Weights of a small transformer language model: MLP 320 SwiGLU.
Each number is 128 + 32 x the weight over its row's rms, rounded and kept within 0 to 255. Layers, rows and columns count from 0. Numbers have three digits each. The size before them is the row's rms in percent of the matrix's.

# layer 3 attention output (transposed), 128x128, rms 0.314, rows 101-127, columns 64-127
099:179132070215107157159103142091103128086226128137121156154128140101153129138116136103099145107087101108160128137103135148176124120108187101142144168143166080185117171149140166108117100128089131
098:052142119103139071037150087139115151114089125100123129179110148126168118122135093143139154122162121199120124096105090110087087116097106151102102131137072123106127112163180151090090186162106142
115:138142131158184169111087135167088116093169101082169147144137194154130121110172167139093096109094181128143191176121095151118122139066111117110157189145102107144115175185130151117115167128105149
100:087090099185126131100187112141179130143102128179071103163125101173118111113069178205109089151167158104093181174107079067172135113134149105142161175143149138080068126109148163141125169151120198
096:139125127123092154103089071114096223140105110167102106168143118135188131175112142130186140169157102103178146091142097090171094106120174183125091116148145110106091086141146087135125141147105138
102:095095128079169132151174027107138115153103099094137109134142121088121190120147144126146144105082129089148041143162128067137103120182097127140142127118101111156122151111142088188099102129118109
104:077102132082118163091082098182108111058124095143120115136118161117090137079077097119222157096133154088127156126096151124146144157145154067049151109167098123170117069119180155088108113112134175
102:113099113139124140161112181201106185120125103157184165126202203160113105165137116134123120161113151155138129154093137068153148089148136052155132122133106175130113131151161128138101088114121142
104:099095117120091147086059154144131131128145204118077189124065057177137132186145161147153107105087133105132130109146101120123115094098076162119122150152133097182140085109170155183132189132119108
110:137092120129147114112159165149126174103127035114126120109096186168116151118137050144095099175169121115099113111195156117125092116128171144143138117071150117095105163125174091151078129102164127
102:059156116120136071218160077119107139109101126152137176102154106134103141126133097109100123154095126097170082182120102103115148151104181126192114143154115118141067087162136133098109161111103076
110:118143112134082053131180098108116086156157083107167115146118138143152095181120088087139069171119111056144102109068109066121089134161117084045169126153124161062110135172106133095081147099087102
091:137183127106084087150194126146153091125113153119152153151049131131126136255153107096131115140163099080160169142170116131168105125134110161108131131129088135105122209079132158160193113092121120
117:114160137083098141167093097081107131135170139112148166110157215140155179152125169128160108175109181102097113163131115094091115186156097127106128109165148145066100200133133112125133130123091154
091:096157139143115158110112130138122087142181136140069127125123127125112121093147097143131089131159112093085046166095126131110133133104082112163182168172118126170167151113207146092177084166189113
107:160147113116203183149147080076057191087144105084051135119130116123088164106154114114145082087095124156115163157089154191151119161130084152121097075134102166144126151082130092197140115127163120
091:132204104097146118091152064127055132130140142165135100190111162128061086128153087136155126165119102135123096196172129137131093119131140120128169140123143120154139074123092078122175170087167163
096:162101085165146089107191127174137131088169104112129057117086146129153211084169127140117116168149120158164110131146135111142162117125130099140108135081110073121126145159138139075198134094124126
099:162169155125120088128165167159101136114143131138116160159114105119116171070091090082157039186187124124155093156198069107119203170140149114145123152122125133123100092112118072183117063186183158
086:094119152134133058128130144118154146120127110099143110111125203110182134105095160145133142142135170082129133129161175188116101111140110129195157192137062145104092141133151136162148103118124166
106:080062109134148122110143141171100146169134126136129148156138106098140092182077118115136145126144152103127180128087124149111113101138139139121167070089152102158102116101046174062141130120100160
104:164125147137153113101136181058124104105117225042118078141118114134109111164144159072188140105093094158089180167127130137116101167088130133105117119120168164137144150147123100144159138095139097
095:134142139172120154099102194062067137120109118132187162146072041129084160113114103086127154114099132168087123141144081092094115138141109155161166104096068111175090137098091054150106160140120139
091:155133050165117074174098086107140151121112132131152148109148056114124135108162111101092148136158142155190125104101082137146188087101124163081076166137128212119138132099074154087099118168125116
111:113110101158087189168108084110116141132124041149110121136085128145128120110116088123080137134204120166162109132112132143129146102171151092130175120131133188103167109119134090117053155124114157
111:156052072118108111131099146157215122146154128132119118125134118157139095162139130122106185065097132096125088122168168203112100176105113177153087115135132117102107158127110139070158163074156127
097:071092157098095138093148097148158115171077106177077120129110119164169163117153072154101158111142075137150129173183188154142132111166188107114130097106167129155120101130111080073137089144066081
# layer 3 attention value, 128x128, rms 0.176, rows 102-127, columns 64-127
093:136073159128218076118097107173105084110117159168144085190096112129184086127100113141127129102131126159084154152141143150108101159119138153155060126134126161139163124143120107072097167146095134
109:160139097129093122100063139107134111094178102107206157083141180140102127097113145193124151142128161153106182140118124120127109110102098174129195101180119049131082147130124146137116142091126119
096:120126130110164175181127094176069105061097113122109127121090098147144112090130122217153125102140144076132123209088140105098116110167124087179084170119112103132100126143187112105186147158143143
096:140154135124095187089077074112161162123084108106129079117108116111124131079180089112099159104094129087160139131127121127125106173080151159093122148114135141102143112163137118082130108135110143
099:136134113078124115148160110040161084138165103150182112121160053096094123106099162138103083083122116181149128173099137127111106131139097146195120130137077157159100129098119105113138179074104144
099:137097138102130156108139054173114152091142126126147113148124132139164115136159176162168162105098073168158106162109108187098112128068161121172091126148103133113168121135158206072107136114124180
101:112086110123114175104115153185143151189133087135144132067165111160158156117161101142134151091109155153108092119086137136122143083142180096182125104175107106231102078163171131107100155157128107
105:133131089133107086133134125086152136202170169118106109105079135164157131110125124112110145117148112103163127091122127171142150066107124149086113154115137156076152124146159151199146109122159091
105:082113158076111154128159127175154156095058093065082120141113155104112152135124090118106120086136105132132137185115146097153122145134162130220133126089092108186092072130147151104138160098142148
091:091114105154144106171152094103131126114129137084125120054118114135116125110142164104113150087122084101151119124157120067095130109158131141127107171169173166153124105076111125170141081154162076
114:101129137170145135133159095126124144095112142190081168109128090106074096194105116094181096131093122097115108156115148129098088130090166155128143093157132117136120117082126095147130158143128121
093:068106130149110064171150160085105122092094116075122141104099076171131158219090097092127094121125121075104117118174098194083081160124145131107130109154092117127128166143135150132161107081095142
109:107146131135112133078120156118156191145163113134115142116157171163183139153117142157088151197134164145180155158145106120099108118171159114163151062144167094118098101068078061120173159112128163
094:173104123212074100158153146145107144104139146135084089112099130089133110138141096075090112130153098093100147123069135118111145132107103153175145111132153145161153121136168144103097073129175150
102:171131061158124112194191111120177131129129093086125104102170132201173109101151151181162120149220147085159150135156163155110157097132064166104119078124135112088170160125149126157108151116099179
086:120157101143144115093106130218153103170094092153120073164123179120143072105118186158139108142080145098114086173163144151097177039163148122100123143155176127176139086115102153167140105081143160
092:126067178090141111153091089159153161091074140134095154118142155126145121082091137142184126132127098146087116161141160084156171150105145132135088149146100086169103080091121149149206163102148140
097:131159096093104100159180105181186145103127114133172170149163103114109103107141050064139107103181146148187106130141096158123191190131137103076084090097139144097135067113126124130072071152196159
085:157189123103136136090143160121128099113150148122164120092072174160146112145094089099117163155157109122126110119130086127145162138151139154140141180104088091155065094142158097136175156113144037
093:137089188098196131161136141129092140178047141180096161137114140190097128129151143140143172157137146098127120160102134129119121150123106180108132133175096087201122156165105108103106051100113140
101:164130139183175129147150153118090177197090096084129168169166129163157122134095135097148167179139120109101147081178163118123129146111172141120114130110132152144172108181122087193123142107140164
101:150195089129127120123063166085149148175076161092142157148075094146168125136145104109159133091079163127150139152076133086083159119165117120101086111078118149146155150141149109134160118132145124
084:157135116163115077098091040168082107147149088111155161165109102110126186140173148123124096116113139103103154122106133167166154186133137120133112105204129175135112139059106105137082082099097108
110:074128142093124178151100083166169086125102040137112103098101125161124087160167067151137103068128125145186133168129089132127116092109151112142178139113089129127174106119094099112086127112110141
110:160089157158120141111077144103120126113120115113118163132116148195057109137142165107092188129139130124126185095155100148151141126140101170182091131163139091163124150097149050192138101098136114
093:093077134123177150101190116178096077113086084146040154153121106062135116114096175209156130104114096135139119138161159175130142139120144115166096129119097141148120119173145137107117097152075148
# layer 3 MLP gate, 320x128, rms 0.205, rows 0-53, columns 64-127
032:100162113138107138096061111146110066125172143080153163124153151131129134115172166114100166169200162153112136110161107090081130179153136110170069074183099083146169092083164098157090163089118102
084:131141132129072142104112178093070117122193192146113167083133115104133158183075105066139118112138126200081146180106152160191117126134132118138137111155122110106121147047141125155154133130072121
131:105192138061118108175162089153170220135135135127134121082128092094153104157086139156099111073147194136119151124087162133128108100144165121138187127091095158135123147041101162141168171130171121
136:153161140077061153122198107128104183097174150153074122128148120108089186108170159109193125134065107103143162136082130128121164087157133079078144156152125129134154077123145147108134146122110159
081:065107125145102156164138121142046119108129130113114163153187132091138174159152081143136146143070129127136096110156138124097130128199125114085131182115162155103159148161163161099132197106153151
101:110108072136088144152093178085102137127160070160125151177112159169119169136123069116146141155118118185131154100174133143142135095144094105139147119150185163079125098103149111059114139111161147
106:126134114172117116191138106180119144098142110093140098146144113093194169168127110070158115124123142059134088042112119123158045091086137141153144118104115139125146167130158197127172119125132066
118:141173111100094089156148141129159081154139178096167081078123066164119082192142085091148149127172064157084139138212108128163104090136147172101160124112118160086130077156138152138193150070172116
104:176115133088093086128132155127064105134074099096108165121118161123137154163140135089167139074148110152112070195204143139083157136149104111112112101162134140143160187103096136116156144103150116
110:118157164139097180136145110134090094170134088090163132075076183147094080150124116111174167157129180121127179124122131068122159077137131102133147138101110120097154132140147165046151177101095128
081:145131122132181178142115144149087146148141142118072121150148102142132171100133158075134062171083087165137104165133179114071159146150122103120158144160122046157133147114153071146108148121138074
030:109127141116119118093089093177122108062160122065074130103134156164181139069135123091106185120063129115129079079125112110081176125177174137148138098163165136112170173093214176112148109190104167
111:123166104114036114066169164186122122161106231189132153107129146136147159170154149093120142164153140103084121107087130094133125125098189106050128126121178110136162123149138173085123103115120185
125:136143065069104123155146140116153140122153083096131094073129117118092138097128139144086107082084112091117157122114145130161096160132123120150103151112126113116153212148092155164112130165079113
094:136139145113136156029078105151206132157117161128137136183132078089179133127123142154114122124150086124091071103126128128121102082146111110049091104188122124127099029124143177075117107109125168
114:133099161106179139096131053090140193087071098130084113139115140113165158159126087126132113159116099115106136163159086115102106157099137168120121099088070104132134152126169032148136144163126141
063:085109099084138134132117116118110155131120155169102106137153179106128166162163111099205148113149161142101063097128113097152154122106085141101150139141116094225211095100170130092154143112107132
112:143099164144151146090064097141129106175102172195178115175064129065132128112180163166107081146103109181102112142166129075081157148119156087166203161171148175131086122149167136080144113145140161
150:117092120111148048146134130065093113108144106100152152109058141158113156095095114111111074192208128116130185150167072126102151135113151171100162143173153079147091155084121157212158105173110120
061:122172143131192093109181185173115145104104212128108111107150096125119139154095144160141150195185112083105101115189129093081112147122116075138129120119085085107147094141149144166049099150111097
097:108166107119126127155118107064129155104157076101137099111129233156124106190093117129097124158141133129062151088153099122140131140096067161089147156122185166056155187126149131138126115112120171
105:120137166160103090141155071149092122166105121195171105127085111166119136092094127127163125121098137163163134122177135110095143149157170140172163123139148104133123138094134047157104145089118112
066:150088150146147179128115125159090103144075080133131067068122192094114172092126153082143106150175137116112141067141088119163163108098106137152091153104121095152183122044123145168111167171124128
059:164118172085090139014125129156117118186146145114116132126139179097082113123145108150096167084143112154122151236175130100141154147179150134132152113185136084149183136160132125137094129108135173
114:149099117170091081121079090126115152122103139064183123162174168114142088164066177128217122231080168079103145096161123107123129144132109130154079101193159122118161158140112143112134107111119081
065:175162164063098111106149112100147053124103127113101105149152084138165120131132129141106187064154142146168143109177119133136165129101147167090132142176139138158151124114143168149106161056101112
110:119148112111113149101086109069116146124111154087141132114082208175126148126121134149155139175078118132107106105160163153056133062129116120158125111068125145123112214194157088131088158145141152
115:154118114148121160086124149140077094113147148102091118188087110135129141127165108123143114123156081129123116092103066112150156083117169068091104197186160133100148077140140134158074154113085164
124:151120145167082105112176165192181171126095130127098153114124162196086126135154138119137096166171171182142108145149162104153148126105139100146125145127126126116109147135166098152141146105118106
102:083128077129133134146107153117131136123131189194113201159162078120088149138155095134177148173078133088078119096121121155065144178102169164078135149142150118133154111175113135074125165131090135
059:138067107055082107105111136091136159180132118115072134137147124184143133138123126110139153151172096161158179151116119111123141122077082152105187084044110144090101104130116195133126148143181114
085:123134126139159153116129109147161146059113128197222117065124073037164128100129107138092127126175113191118135191133125171126163134100148177069106103189123127103118074133173098130105107157096117
132:115168150129166196130102098160157152103113113176081137143128126131133127109141066111117142079142129109121142058141078146131133163108131135145097124125059104165155039102112059122160085137118114
082:111114130102115078077075140137140180112158133203151112156116153134112118150156107132112121142190160143115094118077167187123147146106151133124097167155092138129132079124074141143168099128135093
088:106122062144153128162070147100121145112213113135167138140115209104135109122156104147138134115164126134175133107134175155100127146105105078116112109113121141057123109165118147150091147121147095
095:107172178112111097149089154084151115148167121105170087097126155122142137073132142101112116134141115168101101116171133165140152177131133093190076130108124132092095183169115181039155087142113109
142:142155146095143162128090128095125065125158168117118133096111096144113138125198158111183078113055146184114148123099079119080143167104129109112118142153165170121186182115118124152064080160100139
058:127093171126128139136082103092091144176161121129180156104167129162131102122156147151172101162138052147141129174149132101105160158102154134171081169136183160092163097147164107160150136127137134
042:077107122122209144104141059182158161158109094130124081107230090116120103107118101143179121141117128197152127111095199171143138174085134088112126145093057121113129092189130118129124136145102164
123:137144084099149153122147145072109096157100091120198069090083082175115149074101115128123161124161032104093116086153123147132184164134155147117107128128127120121139176091083120142100080154097120
041:156161120156096179091122150182130122193160074184125162155115101096096140135131130117137139133161113128034152128115139137107088057068131128132144143127021147145159158157116075113108141174069111
098:120122144187077152136100166163067118137126121069082118098138140136127134144136178103113162169127052095103107138149119112150194113113140126131128102159117119130112188196218154069123104122132125
119:104156103168149186129091137138167115139110186138132106105154178026156134112135119128121073128094201166133201215132130116116129151099092118182094169078092144091105133180122144155138182120111160
074:109094081153159139073143130087106115083130119084117135170192148112140163098153143110125121083038077159127076146158121136153117126062156102137073144145146114132118093122088126125075108167121133
068:102143087102096149119137088130125164093168127140138182137146170097127129128091141091166105152096172146133135170042118121138094101131139093108151086174160193139110144142108184122051095096116168
079:077184162113128146159124143179067141092174123083152098186209225110147105104100124153069142195177145142121101115083174106067122133106110104134149150143123125110059142087179145119099128152115084
125:109173115131139116120171124147153173151118137135090114103067061178167099103118109123103132081116074107140133116117156151101122119111175090099116139058133143172135095134098137092168132149049068
103:155131132123156196115178145121164140147191138122136086115124136107121114130087171099123099141119136124096144110081165162120117100107138098102162143168132089131135058139178217095077171155113094
076:157106117096141123134130116173115121133185180123114135117133044118082085153119097120117142114101173085159128111142080196102068100168163134088106154110134139136138138114194089135174093139115134
077:117109179111143126138101046142176096129072081131131140080133068115117137137183104067095140095154101101113116123099132161152124140108099090126108145071111112161156099107111125149161130125167084
086:108132143139066053144142121131144167104162197126160135124151167122147039135085143152090142206163194156097151173108108121117140112101146171122080120083157152184105111121093198123197150145142098
098:099121098145127098128071024114162105207098100165120116158093132101074083178179113135154160129059082141108089041135121096069121114147070128086125181119123150099183143122095149164130141156104166
047:127149125096152085159143190149145124139133130170131124128127102126044152081145131168098082206167128151161174077164102105122155131119178119034140132132147136096151093154177072119115074150090133
100:119068123135181172121118104114153119154149119132099095135157165136084054104143092172169139136101125155142105113105120149154148130158126128139129116156136123081133124072117144130175147120125141
# layer 3 MLP up, 320x128, rms 0.193, rows 0-53, columns 64-127
032:134145156096144077129136195117128117084120081082131066122157114118156126143107119165146120156134116151137151114060156194092196093167150139100108117147147102108123133120098158154174179141118099
090:124105151090213117126163086141126128110064095067173081145094143182115145086167156179158111163121132094101135125140147154073175126136109066151152155116086136131085122135103117172082151125136140
125:099065118129159138129070125107082075137093120121115151108066185140123150112196128166111190143089033164107148153143073153151152134107143144099135159161084125116159176104173033138131096117187136
126:123139142118137149121152042182128132107125208173137146129148145073141193094103105134141099100114115122193158164107115106125126187208118126139106166105178125154145053179120111060116121154109109
102:128119140138112219130046113135107124096137124148159146146106107128137148109167100140068156131126107130184120134106105134142145173151133114158106185145114140122164056157173122134092173130094164
100:159107083110127124132116142141127110148111160095159086125154131050067115046141173096182188214057125138114080151095087115092136149166100105148101122170210098164125117123134064088139112126102134
127:119110100166154127122075172108172159156098116147098089150121177078109124087127125105087120133121129146098109131142158114149134097122078132153135151060161121071122168168104084092125147094138187
122:128147159062163140141215131146166129153081061129127119106142113060115130102094144177136142158099144088149125136123085177170156121130115099128099179174084070141119135095178125128197130166134111
066:067139123138159114091179142146141140147165093143147086167180074090127114096137111149071155168135200108152182089130111140141104135123133151167144112132094109152109117142107149155100151147084127
110:106115163134098157189122138174103206119109136087141139123115202112172077140121142122221146205130152133152164127161136091111163104155102138159137111098150130113129188132174076168107111120150150
074:166100148144143162114129143144107113109115185093071100119101076136120152124149104127124089152112086113165086173160116109070176079176158100134162131166086150163127113145111095103121134083139048
028:121151119146173091125097113096153139140114187128108100145145144091186100107132173157152112088094170130135127126094154122179141157137135177117102136115101147175100091098084249094120177084087094
102:109117155165193104137157111138167127144156135136099096126133176174119084097120091113105037134103181124189080140155124153132069139136115122112140141124139095149064154078117105158168182117123187
129:121096138106125146139116105040141067119087137127139186167170135075164150067141103155179116128145148069127134123134109165112178103063120148090077142138122140100202073070121111107115131154174098
112:165125139148145175082080083110150141123169117129184117158113056110128133107099126128112095106160131095103075068171094121129139110131114079051158168162147100124154107134156138172158078133122113
089:106117139154090150088112201156138081104173103073186151133115168126100074110143138110128131109091139156191131074107148171163158133170103140136115175210169147128108075087119220078104142123148144
057:117123108183112113125097134160125130105113120091136138117118118180179123168118139129108102094107094179104176149132120127087074112123137153135160158111181116069120184114100139106086090093112109
109:116164149113121123118122161151081120149148123145177129165156133111215140100103141103134113012130152169118093210121136140131133092156149091162171154160089154148117114105078098101104117124112140
147:079114091120103116126165129093065153161101077143162099102073078164144171094155167171112153181139098152108159123179171160170136068139107133138074142164146100195100097115100129124055126126123079
065:061115117145092170165142090137072152111186122153138065132129149179101086140132123135129153159097097095118155112098086179155134156117141122095126176128154178131128202080082122147069190164057110
089:083081160086106103097112136120146121153068148127147151108149081110089162033171150153119104114102124142166143160142140132116145144194133160104117144197098119205114043164107128116143152140080074
098:132124102151084152177090113171151097108116097155099104112053203136127051135163101145131185092096069140118106082146144174106117118116130092105095110102082129111164087137141184076128143129118108
070:094092090161104145134107085116097089170130130132116110091092134163111112198171198120147117069105124124139149151126132149125122175119138160158169134132141163088188155162125138139127141096138155
062:094120117143166121105144122123097125058106135133122093153107085139104194101128120103135035108195070173141082107170161146128121104185140158154146133080136188102112149168104081147094109128137102
107:096102132153110123168065072141127198117101083125110125121137146104150134168093113136122114239125205094119141078186142084162115144128106153138048109192136119174193141092151093154092131124097120
062:157133128093098104072128103134144130132125171143158118108148083146150161138136124082149234129102110155145177189173108100166109122139148131118110106153103131154144116137115160192089140111050086
120:146139142108067083105188104072140200157107119144136106115127220125117170133119107121139087177132128109116165166140082112120143143132124097149104128078142088086102230137087182128103169175109113
108:135162141126155165116084178180115093178137101115118123164149152140145150143129121173057092147158097123148099166149105100145158133131128124153102155127124113183146105113088128041163138110151145
121:126130076140074100083127104139209118158146143159130114102158078150126097037127083144111071135158118089162062102101130105161118140107096120098106124155131102113124115140120161136102128146081092
089:097139177118105089111053138095145088148154120132127130161157094088152116138210170107132088082201140123120153087166097175169098105128139165114095125138090086097118108138136115143103131101115173
062:188126130160148174114115122119100130145215075126115095136094178103107164159107149130144044114104190072143143126107143156104116186110066136109131165170130175147136115128116113131136112137108123
088:149119176165142098085125123143136101122185212116099153136136142079131112168096102160144126093176161102143086132158140129108189103137116107123157154097159161127158118140174101158167083068175155
140:222154122116125116159161128137145142128174102100205149110137107145120118131167152108096111116200108138150133170126111158161110107141126066057121127110113162131114156149195139123079148114128170
079:154144128134115111158130078163134098175135150087198159106183106144128093166052106106116117098011157151136095155132120073094083134104102131148099079117160131108146110129164114135108231114171120
093:146120174137147175163131092155084057109076159077192106062070045151118088133125110099159143187093097101100091114132107128100081149156126082140119094135140146084162149128116133147189098160162155
117:124100069102093162106062173143136108067179192111150151136155154120157139097116157127125151135139091132132153101080121208144137125093142103096091116119186148154131148156113203046114120132141112
093:169119112137149157130166116065150109135118148110152035099083101126124161123129084058102124133139163201098192070081099099059121115118126131123107148176153141136165166117133099080104101130141105
059:097068085162134133169165143128098113127118140063119074098080121187137154151109127140098110085139201132121141134182148129117126131143093170082135102096144122167076174128118095079172118129153090
038:136181096170086194130119185134077130177139150139091128207102181133156183174148118098133117173139095075116114124149130120144106091109133090133122086143203161167128137089117145152064119108123174
092:150078148186090103112077099138130168124158119149057184156127162113118120156141153138148111143097191140114126187127116132116104108132096142140131125114108174125113118154149138112155160085128172
038:118124140200085135103171143197135178218116122145102138099073161092162150192168099076122064154128189139168122079163134110083140122169134126157101141106062088162129109102133174072115165161082135
092:116123102101111170151133119152072120133078140078097180141164140101097150116125123158108106129038138085102121100102051090124197133161124106164133143210128099115111123135143130106107126063088139
123:105116143114133107126190109161067142116096082147114190156144112144119143161107090163118117144155079084106160148098132157167119070111146127092143137123134102135095070102176098203151082126102112
055:186131123143096116175081145136173088119144179158161111074101128168110119160138115135149106162255181105109186098119154127094104139148086140114200064120123149139130159165080123110192125134130137
056:109156114166188125105117126133096076137074115178156171131121096166184150155156106129211141114179129113181138143126094130110155127110165156076068106133066149103129036133143089130131161171125130
078:132054131147147142135114163141148168148196107096192106134078136088141161107103120165140107113112122128063136154141139159131036191159121117183188134091092120091134133158103144150130045115080092
142:204122182163126076128067142142136121114143133169136110146129214114166116171141125129054126140158154124129155137134121097156136159098143141125164106080121169112118176128123077100154173165133168
105:118138103105113070118181126147184165131066139102141133150113063123118144141102133152108091154193048173125181107174163120100075110131128133122106134130162175096100111155149122120096148135070054
073:125118133081112124133104148100178183116075106086117114107132108127157130134112095144140124067204156166125133111141059121057124123116100197229129120058094180117105121128176083186116155153135128
067:092084121120142150142108093136175079120114120140094143100126084066070141106220120114125155103116103119104088070087192125163141119098116110123152119089078131140154090094140104150149154143181096
080:144136080123172121122104179121134103099131139131107122151051059144169159168190172157171101105113144113095081108149150136118098114130148187104092115083117191082161148088113141118093113140066154
111:140146123125205154132184125154119127068070125105116151136116136118032150072133134159105118093109080202137065135144138064114109103108100089159128095174146099086143160133079127167117125081096136
047:173167132148137116096114112149124193062098118079143092136188124131142128147092149093091132100151162114138131187157138121119096072165131134176167136152112132166131131085188144151128170107162106
095:133140079119121083183141052154165124125143144131149126047124149118124155198086085091078101102165215082117126175112150089138151134134137095113130131118093140130158065128155117146126136179108111
# layer 3 MLP down (transposed), 320x128, rms 0.108, rows 0-52, columns 64-127
026:148128116080117146130110150094144116078097053177121147176160130119090111122141173173124143154106164185083165136081116141154121097157144100080147072125133178106094128132095148142205148081133133
101:125127173136064115110101190101120128105212173134100192144148132096127157122239113130140141079154114209089137088126128127101083110101132165112124099167159131147090163148166135190127108153090096
128:137138169095106101153157153144155162113139225142155119127137104102104108164255106119123092120124182109120129142073150066160095115129109126158117149113117139132092143147121192165154151165129132
125:149179128128106187138152203133161125165119150134116094137150136143133106135051100081142126161137113141102196134159105102031147146142134119063149176114108136108096094093134075124177153093109172
118:103073156139139113145139165104082115137079110123110192099150114107096191165135081155103133149144106114128128155092151090148124116116164107126156097109159125068195171135096117081215117200125140
099:144157117145145098106131094145126180142145091106109094192091135159184085109115102100064079151106153120084129150121152091102100081100199103097089139045080110142101132178138120214120111099179139
104:068143140077091122135176147140065086168178134082112138151174169148161128088089120145129175102109135101124173125113151145107176142129167098083112119115088071165111115137120085168086110187104103
104:154102098168138081140132147139071133103179129069122124134116204181172155145097119084105103137106107131103111159105141167146133123125123140103115083075067200089119179159114175119095103081115140
094:168132119089123083112112175121093132128079130129103177131123164131105158166109137105193125062126088147070118202156177103161151128132119110096090147176108120121147170059118112088127086126135086
101:169187100071124088046124111095131115139129099207093135154132065170094116140112158153064136034150104154098107138063143105129121088167145089113166121148173118138148117076109133148129176125169124
089:139135093151116112137116132111124126121087060189150134129091136143175092172153097105073116112102158116188158035127162136071151099102123175152095163106114156097136120183118151177115189101134151
019:131130141131069111144147057132142145125186141114163092140121076116107123130147116161103144062128206108074125145179112108079161122147092184160103163153118147117117088153184101109123116086158128
111:154168143142077192132154100143185085152065193169147112152080131078104144091085099111122174098169107122141111129099120150138138165065166151140108177139180219121137086176127129064060125103151125
103:118127117107129154099094207216100188130142203100149063125058106154134165162158119106066143075138124172114138136179117132151092157192160136142137124157123095161106105144076126162170073108143163
103:157116151148053138182164068146117089091156102140082142098100146070134144104116096171136056164148122129121188144142145143115113133126062162159138101093169159128078127114114127050070108074149135
104:143117099110192145134190106141109204096084128113157114165150113098141156133163127150139143103136136166065159171098103081138131153112135140073111069108039144154129159137160064137100141174104138
076:151159132085167102160146080118147102154126140104143074178109141076076119130114138151106146092116130108095051086137074077131097125174099117115115141137127141165141116048174151116093123131109081
115:162140080159152186148052134100127106122114088118162094118120169124123141172106136167106111221141090101116117094123140086055084169113102108112136118119141111152095158174151159119028135152158140
136:173134237226086169104140131142181096148121098147076158136155134088109102138067140114076081110145186105159136142089151140088159143132148115107134131082060133161089146153125146047163161188117153
074:107170159096140105134143181168127103157138174097094129129140135093119152107133148133124170137071137097138160155156185072177175096115126126119191132151093118147151131135158092146204111140144122
107:135142120184084083145129109083129149134149070095082090081092190144148159160184115131102145130097137162049095097111168150175136134110119136123098098101151138031140169062142121143116098104070158
100:123159082139160117162164150116135139101130104100142149132156134158120123112136123179153140139105165148127147086089117027144132084188096159205190116142083110123065177161119116171148162088122111
077:138155059133136154132135096149107133154116103136186114124126164053110123079073085144104117148109117143144127079125158123174163134120113161086064144105093134160134137047155118108123137200157152
067:146128069128099111182109075167152185120118103135099170113071152156121045095112097119110139095151161105101129107134155073123133081103100165137140161109119112107117126198158119128060129062160160
102:095150113125142171126125170056095140140122160209148130099133174145138120041124121120121107066139088142088146160113107183123101112142130077150206120109166116025093112105118052152118118163160137
075:096130136144155111141164167106121148186117080093170061059127173107105098152115154195103154123153101114103137143111161178110110110128105117117090103100151145174155175170123126143092116148126127
106:132059107149185126133063147225136071121157157108136127142132057135141147160158103150080176083166126133144061091111144178156118156119155165150134175201120121115152055089160120122168105076168126
101:090103158094133160136152122124115085132181171137089079155195113086137115137115119162187061130154127098176171101121154148176104098091141144078131139130097115080066089124160094196137186129073115
113:138075146106137151203142167131138120141144099084141131131098130140169158090077099097160100173104115192122183190138157103106159137093162150137120109043127075108157140092142128117133144183086155
096:086081222118117100103109135135130105136124162149109144125113061067144154180168100131161137197112117091132122160136102120126180149169174134136151144081133139154117156103125185119093140131082147
062:102092089110107126162101123123138082138102195112129124163138137186152136140133085097150176107081104216131158139151143073110081105119158135183133118117141088116123128159113148186104131122087127
087:166172155148135113100143152104150163114150115121114160075141204099110083222134129161210148163173167124119162128143163088167188135103118175075118084091057105105153118071108132139083138119115168
105:136067112091144116132158113111129121159138143100114078122137162182156121149164120163156058204125165126155124097192118091104103088166087133124139122174143125040147174161149077118126085141154108
082:175154157098090089120116104150153109115119107140134073130132190103159163147105107096112159108158141161094109192151108146104119182091181125164114129116099203158129112088148159136135093141172158
096:122137116152133123146089083099131150168155105160144113132116176115177089106154108161187142098131164122116128051182124147142121097127040095096113200082107160141045128150117131147104122104130098
099:077133156136136099124214073095131156116131095135148078123101097140118117195126129145133142160163183181161109066138100086107092137136116142146138111127080140136160132175118079209122130152152135
126:143127176143158132111135095110127129101138158111115135132165172108098095148130152166148150099125075082119161130074150121157138178081101202097156132102070101046126144189123169125091150100136184
060:126158143103158075098102066142122152183137165064118114108095143183088108112093130158111088135107081101065102114114107158122170135101097118121118110152139132068122113132153154151136115131168089
040:141098145125133153094125126167148104144164094125137171160112111123091146189166075122158114075150150193153107099195136164114132093067119070131081141096105097106123157172122038112087178178127138
114:106113131112122173102116122115081067154112149132121080098136095138051149113087130189099201074157091111107087081149116122130158143120170134133077122133109126117139158072072150104128197107175170
036:140164143149176154160146119156106152209132118125157136083148127133148127108160109153195123147104111116137142089102152079140208139154181102030125135117156091141115164128151185135070120110090133
100:117080123136106162128116106178109124154141158150142114158108132130132131115071145130077201081152070107176123120092111106103132136106165104140092176111149112097096162211192139094132120149141143
132:141119118135192144117112170144150114145152096136150045100094159040145083129123123166145193092141126159119179135111068079119130178140095136106158161156123153159156155101145139104112155109100163
082:117107109188123181103135147131130108080111169080168123153143150145130215107138090095108115099118085181166089137140135147060160103110101158226078114179102123148108091148056085162132137142149082
072:119119107147144113120136136121141180146144126093123128168126152105124134141168153051110105111107141131130070129082114102143099109141077064112238037194118110167123138096186140137107168101158125
085:125147132132161125105162120100117123038149101182140148120147145178083108165163174097166130164118168138160086065131119125145177121067086127081136148082155152113083114188168081084093159149165124
120:118132134124117143112146087081094046159102147117116176139140084146081151075071074154187135118125124087153144137095170162162120130102122121113177120096132123148140128131143133151091098096127112
099:132149101155110158145055159095103118097129156130148134134176219149163089101117085138181145079190123141102079147128094054090153127133132150131105122100123136103105171133064081143137103106142217
082:103103100118123100129155106103174113136129145194094117170189173121134160125131128056131117194132109168136121103110113144107104085140124147151195079186142084144101114086065145130146116092063108
080:177177103077071157086142190144143197194113163136089079120094130131124060110082165166122083151160105135137144135135072119111145138166122115116171092173163156119108089136157183159110121130107102
090:108156171147073138065117118164091123164133105085080148160183172100064101100084079119123162118098130125146042164166122132146061117127133103122156148168140137157068071126101102168137159077125126
108:144092126100074104130069130099182157134177174190130131094152096124162109164144112051069179120156088130119110163173100200045120144133136114128176166149127141159147137150138126099198120159093141
051:146160156162106087125084171157107128156098146140089065131165135165046163141145078195133152128150135143092134136132121098157127163108183124132190115165136077110205174151085125098146133096110121